config = dict(
    n_layer=8,
    d_model=192,
    n_head=6,
    n_kv_head=6,
    head_dim=32,
    d_mlp=576,
    vocab_size=8192,
    activation='gelu',
    norm='layernorm',
    norm_place='pre',
    norm_eps=1e-05,
    positions='rope',
    rope_base=10000.0,
    rope_fraction=0.25,
    qk_norm=False,
    attn_scale=0.177,
    bias='qkv',
    tie_embeddings=False,
    parallel_block=True,
    init='uniform',
    init_std_qkv=0.041,
    init_std_o=0.0,
    init_std_up=0.041,
    init_std_down=0.0,
    optimizer='muon_variant',
    lr=0.0182,
    lr_mult_down=2.0,
    beta1=0.93,
    lr_head=0.00799,
    grad_clip=1.0,
    warmup_steps=200,
    schedule='wsd',
    decay_fraction=0.602,
    decay_shape='linear',
    final_lr_fraction=0.0,
    batch_tokens=32768,
    seq_len=1024,
    doc_mask=True,
    train_tokens=155300000,
    steps=4740,
    dataset='wikipedia_en',
)
Each number is 500 + 25 x the weight over its row's rms, rounded and kept within 0 to 999. Layers, rows and columns count from 0. Numbers have three digits each. The size before them is the row's rms in percent of the matrix's.

# up: layer 4 MLP up, 576x192, rms 0.216, rows 501-532, columns 0-95
# down: layer 4 MLP down (transposed), 576x192, rms 0.25, rows 501-532, columns 0-95
up501 105:461496495533473521505525480437476512513472519483496516513506491494507479529526463489531537495527536512488492510467516506540488492491511506508489506471513545485544490522515514510465510554479512483498496507479522548517485494499517509497524499522555518499509494496487535489519495475536516478
down501 102:514527540489511483531511521516487480505512523495439486468532491489494528533457504511515503503503491541506534517484541533472458503476515517477517460489520500467528496506530443487528501530525547535493492515486512498514515476496516489482506524529499449489505479516514509449515508460488468499
up502 096:505535508510478496562495495519500500515532445491511478508520498502510494488540467487498487504471524505490482497463508502440500503520505519486501484515519479536480497513516514449478505494476493465494542452475498517503461474511545513481458508497494486521449522508464527507501463527499495500
down502 088:511515529482489431466517473502521522534499506516444494476538476550494504539493496487535483482493533538496506477526483520527447521536451513532503519497513450470459490498494496509509498483484519502494493469523477495513530493487583518497499478499489463510517502471488526554502488470525507469
up503 099:520521510526506526530505522494491464485536512483494507528519437512515465522523504499471506487463530528464499495515504512487489522469502470524473536502462491518461472491529529477496487482523466485455477468494464504523475503527528499501476470513520484519479497540527511491473523421525538505
down503 092:503521524488512504487528521480521453543486517487488488509497488484499512516526485498476523481483464477526435482546532483477530489535537519489524558493492515482557522504516471520476505482536443491519523529519448471503505507491483490478500502529515513505512558474528481449476497496488488493
up504 095:474505487483506482513530494500485473532462498506498457533522505523476492462521478469503493476536524496490477515520515529529484536480509536486537490523519488511505517452465529481517497482468509546518510477541533522524488483520519489518465446507474514500491534483499532492535503532481470522
down504 084:506430493493515495508489475568498554490503508511505542524508529489507486482515488471515521518512446469459494514528511503434548496517533510517500516465508488484521531526532524501496461514516490500492503485499434461500529465509490501510513522517500534483512501527529537471483506506493500503
up505 111:469506525463476511468545517512497519521542542465509493514472504492474517498506506495435484532484501488481473507501526491523522485474499497511476462484522494461514506501527497491543525472493502474508519516500495492503475466480564473468504520491467496504517522506519462467500481512549476482
down505 111:509507514552503520443491520499511517539492489512495514489464491468527527507519484514501523508468559469506499467480469532502489532499491474461536475504493556519527500535451498522500501535451479477508519446491472483506473475509457495471580495534496489466511506510509485521487493503522476502
up506 093:465473558521524478510498548496494490497500514497473465497481520435548509514537500515533490504438476492488494480465537460513511511506508547484501477516494445527456504481510508513571528467505510504503502528481536485518515468457489504511530532481495557506481502528534509541528530493495544504
down506 098:537501472493511481482465502505487506513502480485450476523451509520514481514502536522451475519513475542487492521496519524516527481489517471508532450495493523464494511505507490523484515539515483498541494517523498508465500520473524493510522487507520485516514521471512494510496506494510534482
up507 102:482510517447469499487524480493473448510511500522474498520507504486511493475516524492457532500441546483475566483552510513535514495490450504515501502521517529551516489519525526507550519537484497472479479510508461467539515504501517531547502529493544523505479502442479466514510487535544512531
down507 117:504492473496501504521501509563531440468526502509486511553509480509466491479534481492517503496490517506521513483503553506486474496520476508488496500497528501516449496502510486516486458462472432542538492501493517541480520509540486482453517505494491548517511549496506495526499473508531492524
up508 090:515505481466485508508533517507515511531508498512508485540501493509480516484489446525485501529514514473559500490456517528525470541496534494502527526540537519499515478519514510528541473479456483494531504489498481491462471513497467504503470487548550502540474537535531484520438507482509482555
down508 088:482526512513510506526530522504519522501484534485462505512535488478488538504486506493497495519532480494514458494472438514468535485474499459510508494482509511459504466528489499518517494517487498530529517481510552535514493518515446466459509503524555465517490447530507504478459486498509487507
up509 085:475497501524463492480468525533517539456526523506490477502506513467462497527534504539520525535484507466479505453476504498500494528495497533421453475460506463485520506533504514515460495505490490505501503549499509524527497456529507547523528528463472515451514486471509526539522493503444509500
down509 086:467480502498521552527517514462492500532474515441494499495483488520445498537532468474457502499514507481487460469522486490472472513483550476509535507460479498491501504485487512563525503508502490515505489473496515488491514472518514503503437525490545483605485520529493533533477488507484452505
up510 086:532448508471490481526477504523544483486509508544495507488510483512482502549521504470551451493504477506530515541501488499521569519510478502542507498471514506478498508514518529516547455525482489501524487491489488480478492498501480492491506499478521497476519466484505515453537493476507567501
down510 086:497502498517488523477542480533487477521495489487497514505540475493481537477487536507486465501483458472461470430539520482518472494448505517515504513520485491500493496493484476472509512486535498468449456515518502491486549526503549501472524475507509511514520518510511529474500518536493466494
up511 105:517501497535462473470488527471470514494513487531493478485494499505501501479532502502520509517475514460510515545518506542506491529486547471501475540505475511469459501536509476512476533478462488478474492514449493506528475514529523497532484519431517451538517480527478508498463477535487536522
down511 097:522504502544493503491496467490508519495482510509534503562479522522479475521494516527521489481491517486489528505534485516541505486468523492491538461540489537499500491525481465493482469491484518428494491469468521495505534523439461514554494491506549506514529533526469483506530531502509513516
up512 107:525504499492460509493518462487522488514514502496464541483531473511503526527532501482453511522506501541473567494496508486496496493511486481479519489477491513504456517491526500473470466475497468531449526505485523490489463501517492522494480463492484547535474510482498504507525498491485532499
down512 114:509496503497495528512477502548515476548497494502522533506526516486501503481514489474494499537472501568507502539499495482527532471503505476490455507558506514515499490451501494510495505543484503488560491470465485514506441526469473519471507526526466544494500506498511460493497510499494551480
up513 102:468460551480513485498499513543532507512525483513458490488494537440516512501488509472500482493537481448493488526511555502522468484491521514456514492499490508525506479521479521491536498500463496535479518528516522495512522551507502470487541494482472487494489510452496494498535494498505540508
down513 095:490539551474501498488501520506484499492485515454456517519463490502554481525518479482533482471511491493521493521511505533544531512531511493477475454482484494544532521545481495453549495545525455455490495479532478502518500529464503530473491516528509511525488494516514505506505501501478476472
up514 092:460529466480493512480508546491465499548515513507523523502477487473487461497500485492493520514500520491470524497478515489479527491531452529533487527507478485495490488520557529504492527527521524515509484480463495547483529479455440494521496480520554486490469454499455531497505514467545497475
down514 109:549487486490541495486515463492525471492516478531503487513514519531438464459478538513503480533457488531495495488485530477482496532480503516502532530478493524488519497472484547479504491547537537512468533498500497498500520478469507447496487473485528486486511478534501514488492488550495532455
up515 093:473482501498531503500504512466497508521493495508497461487504502486467512517532538505532526518480493531506532461497465482506532528493485543529469517535517486456485527483503483481532507518514510536533486468472496470501517508480511490515515552437555485499474478502463494500480483496488469553
down515 092:516523480522496494480429497526547476514501524513502509491512498515467528514489512528462520495545486531493466512496474471504455530469501469507512505468475475518474550517479506531442510515527456544485514493523486518524538468475474483493471511550502470505530535522498501519483511500541488545
up516 107:472526559506446475497493530499489487473521465462461467488506484488510489506488501526522487504486528473503506515504514493492447505484496517486501546500472522546479524529508497496509498504532485534503535500491527508451452491533490522535467519496467543492474505481490486502425484488575539492
down516 102:489478502507548499519501506473458516509496500457497517499509522520519514489473500478482515511501470490564492509502508484509496554502494531502474496472499506481494515463520509550542470459517469463490518485550496440484516471485488467495525509529467493462512495536545513515479473568505474468
up517 103:516524541548538510463532488489481486542497472447482494490503489537473472538511519494463498507532528483513442486478474475489535515529520514527527501458543520482515553482491535470511518503477511506507511505536557471465527454500500490508520537473533469530492496489497490479512502511447541481
down517 099:471545487487516516500511515505523460476510535537527498512529475538463495501481489505468468459513510494469494480535514527505496521504501485486493512520521528530495518468513479494496520457494506493511508457511482492501479507550478487519541500503527504494507489480475457461509520516541492551
up518 108:463469514505502504484506460488488490508460546492506476535522475514516491530515451534491489487514529523496501508456551494517499517531506545484457507517472505498485543511508512492489510531518517502523521502487500513478498518495511506501549473476521481488513506501451514502543514537515519457
down518 097:494473502511498514472469478539505498487504521489510504460496511529471480523501494491465526492488504505501515525514479464475537505492508518508504508498541492508540482508511441495498490489521488467490526503552521514503443554541516482487480496523517505520499467503461486519525516507528456533
up519 082:527521496507494524499441523489474494460451477485488482518476489527487531537502557477477534511515504537526550477495490507498525501493512501491478511525470486557505467504536531517460505476503453494522497533477482494494537477526511498467544529530487523497514512489519539496488493466494504481
down519 082:513485492501492511533578478476497521531492499442492528447494523501531553495494505524510475492483505524460485476524501509486518523464487447492476523510531509524505519461476493526514454526493492496513480498504516474524495508484446496521496512492499494554532494513504542473498480468471446475
up520 108:496517503517483458525496441483493500498545496497467486470492512478534519487470502533474493485482508509513475475509519505502499493509509498460571477478448498498546467490477506509455475467470476515539474458484536469499470519526500481467569503464472510518502456477527512507511541487499483455
down520 105:487475499512521478466504528543534461515491520512545516505499485529510494503478499502546498545470478535508514530473475516520478505423505530546484506513464492467515498530500564512514518483497502456492513511466486481514465480442474498474503497526481489555511480496506481501510510537504499511
up521 114:461518500481477456501515486539499470530500467525504516492534513484462474490493481491477521509425506494536481535467536519559528504486518501485472497476545535507518541536522497513439491503499467494465500553500502486518484476498475496490457500493487526472477496510500507523486491514499534488
down521 108:499523495490478505516493512479509493513553518508538521545545475513501482519492487490467521486525519476523515538500512546537501494487508538457492532491498484464494533565457514538464489521473497497465499465506469476511522478465456480535458499514505499493489487497526496484497511491485469503
up522 099:496446501472508483518503468480527547526443456493508527444470512464472452561509525482472467516492489505519552510532512484519516498485513526524481522533475480483530481526544506486492462515471493509490521528483468504487517569490504505484458530466508554529492505570513504511470488469501488511
down522 105:497535487546485504492546499463503519528530506484492461460488533474557513520453518491511529456502481522473517511499514508473545508536458539438474493464485498474484518491477516501491506467474523507490462494493518509489510490540488469455488524508525502532520488517477505477495503517480483505
up523 105:483452472495529477455485449497532486492487535517499554474503511516516517456494548500505527476485486502509519494514517500478473558508485486535534526504517483536492521463458479475492513462524485552503508483511507481479493460495517473491510496520522519465485533471502456450504456511483473518
down523 103:502491501509502446489501524514482455498493519504491482503493549484498476535486512479487506496502494479483519507499500523529512481495542453475526500481518473514478502448490503494499543453522502478544467542528510494544486492494466481464461489508477494490522484518442506496506530530535522517
up524 080:497508470484488442501507502541481537538466527541486508478542481507477482526497491457525482469520509502527547509453557532530484497491493476527469480526526520492449517481493497491498546500489488485521535530495465504497475511461514530469498452504483494508502489501499502508496492562532512514
down524 087:513473504546486517516516522499473471503482518509506494526495469515546515473483538519487497514522546520457487496498465498478528496532451506448552445461487508479495513503475492510511490460563459505493487498497497514506460520523517473468486496484489523498530503489530486471522503506494477539
up525 100:506530490475484507530467444487503554489521479465530472504522522512476507513486486491463487495497489521490512524518462514498520491487534503520519468535464471542516512522509520517476505495527545501498507540459497510454495538537494546495505521495499461484512518480522482516503541511480513532
down525 102:487490514526482498450518494518492489498523475458456497495487511536439518439517546511498476518500531504498497482508504526503451550524458480495515515482485500512492493488567494534476576520498509462519492469526506492518547507508484476480543500523478530499507521504478503481491440460509452557
up526 088:503479477498512492507456496503507501532549513488523509503473488519464485538553498485507535499517471525489495454525466513503455491491495537467508471513491466540503517507505499486526527490454467541443512496481516513495495498529507504542474463517443492480497517495488487504507501537517522535
down526 083:493484532526497539512542461486479527532506442497563512482526492511516484482470525493482485491506499506500508498516514497500572515520475523511453501480493457466506490535487470544507500495486507481486478492446522470460499529529481499468526493477455483520489467459540519461524509499519495501
up527 102:512529494484500477494503518526482480501510538522523480481527506439485479487486453462474485531512456491444491462495516521503542529530512533480474506502498495539504578534536512452482443509537515533539500480494493495483511487488498502523488494481520523477505503510502491457508502503471512466
down527 090:544456509524498532494542488475507534550502482456498552478493480515494477480508533523505484492436518486507488515493470524425482475480491494480494494499440529517517475466461475544516492492521475529489464510560493538501510515502517523475496553521498497513496484484485507473500523522547510499
up528 099:490519446482491491501511523518485477479484488522447514505506467454502499514532492506506484513455490531486492530493470492488487516524484515476497522473471507448539508525484469494530502529531500522498515496491512524502546534518491523502517496527537502452543473503551524463533500497550510511
down528 090:507456511483528507514460516490505507513489472456538460504487529485521509443504513487491553509456468479490526532514496498481472524549479482506534491493483492473500486491476469534502486541491499482575557506492513494493516517518534488493555510505527493502500504506490482486499508487465474522
up529 094:510479520463498483517491520467468524456534490476507498435461453476506489513470466464507537504529530487487523541496489492500494463487465530470497478476504516477486514501462475480510529563461531495463513508515488474484515530501492527496491513480529470488498513526549514515509543473515523532
down529 091:449510505524508502506532533477495474536505503477515467498513524507534500509518479519475491507463551527564462480514520498541496495522458459483497515517457472533506512455505490500477481481503476493540504496493509529479531485481545498520516464529524486539501515481492468523478488462491499497
up530 102:523529465525535517472506487486520493472515545474466544445501478539514464532516523457498536470500491510471520483557439510493553470518492546505541519483497488469502457496476574455505515479505472482479551501482525502524487517538506507556502496465502518513525519474526498480463519482512504507
down530 097:492528526529495539477537541529498479522477513538531532443507513489537523510475517498473470478495484503487506495492546503506513523501477523483515436468463516509509516504534494509437479490524492465525494495474498484499522518494481474513467511498494494475500493491497537496504530506491519519
up531 089:505489523468524514472492441490526484491486505501497516531493486451514503494495504502491492425497475526499470497503543486539488520515472497508518490525498433514476503499506469531526523469521516471485506562510524512466528509545516525517451512469486543509512512488468503507480504519526507495
down531 083:489513497533506490524533500530492464487517541455445485497494485520494489496499514456482500518538532463484498481563496443523496497521485530507483479508502468477506525514475500518490472497514500491492487479490490488493501508529493510512498544437566514472498526503480539486518520488511456459
up532 083:520498479501526491505469513453483522569478495474532508523483457510494529482478457485506490523500521478519505525506504499486530480535546465506510533478477503546521551499490534507481479478496442482534542526510510492519543534530516546481518522505520504476513512510511558508505523513515489470
down532 077:487481516490438509492472549520515519482509487469466511459470485449512556458486505523495461509495550519505485499501469494492496511473477501493524506492515458481485485524502465528528504495466491520539473495534519471521481512518472496546485491491486526554528463522501464499493447517524515525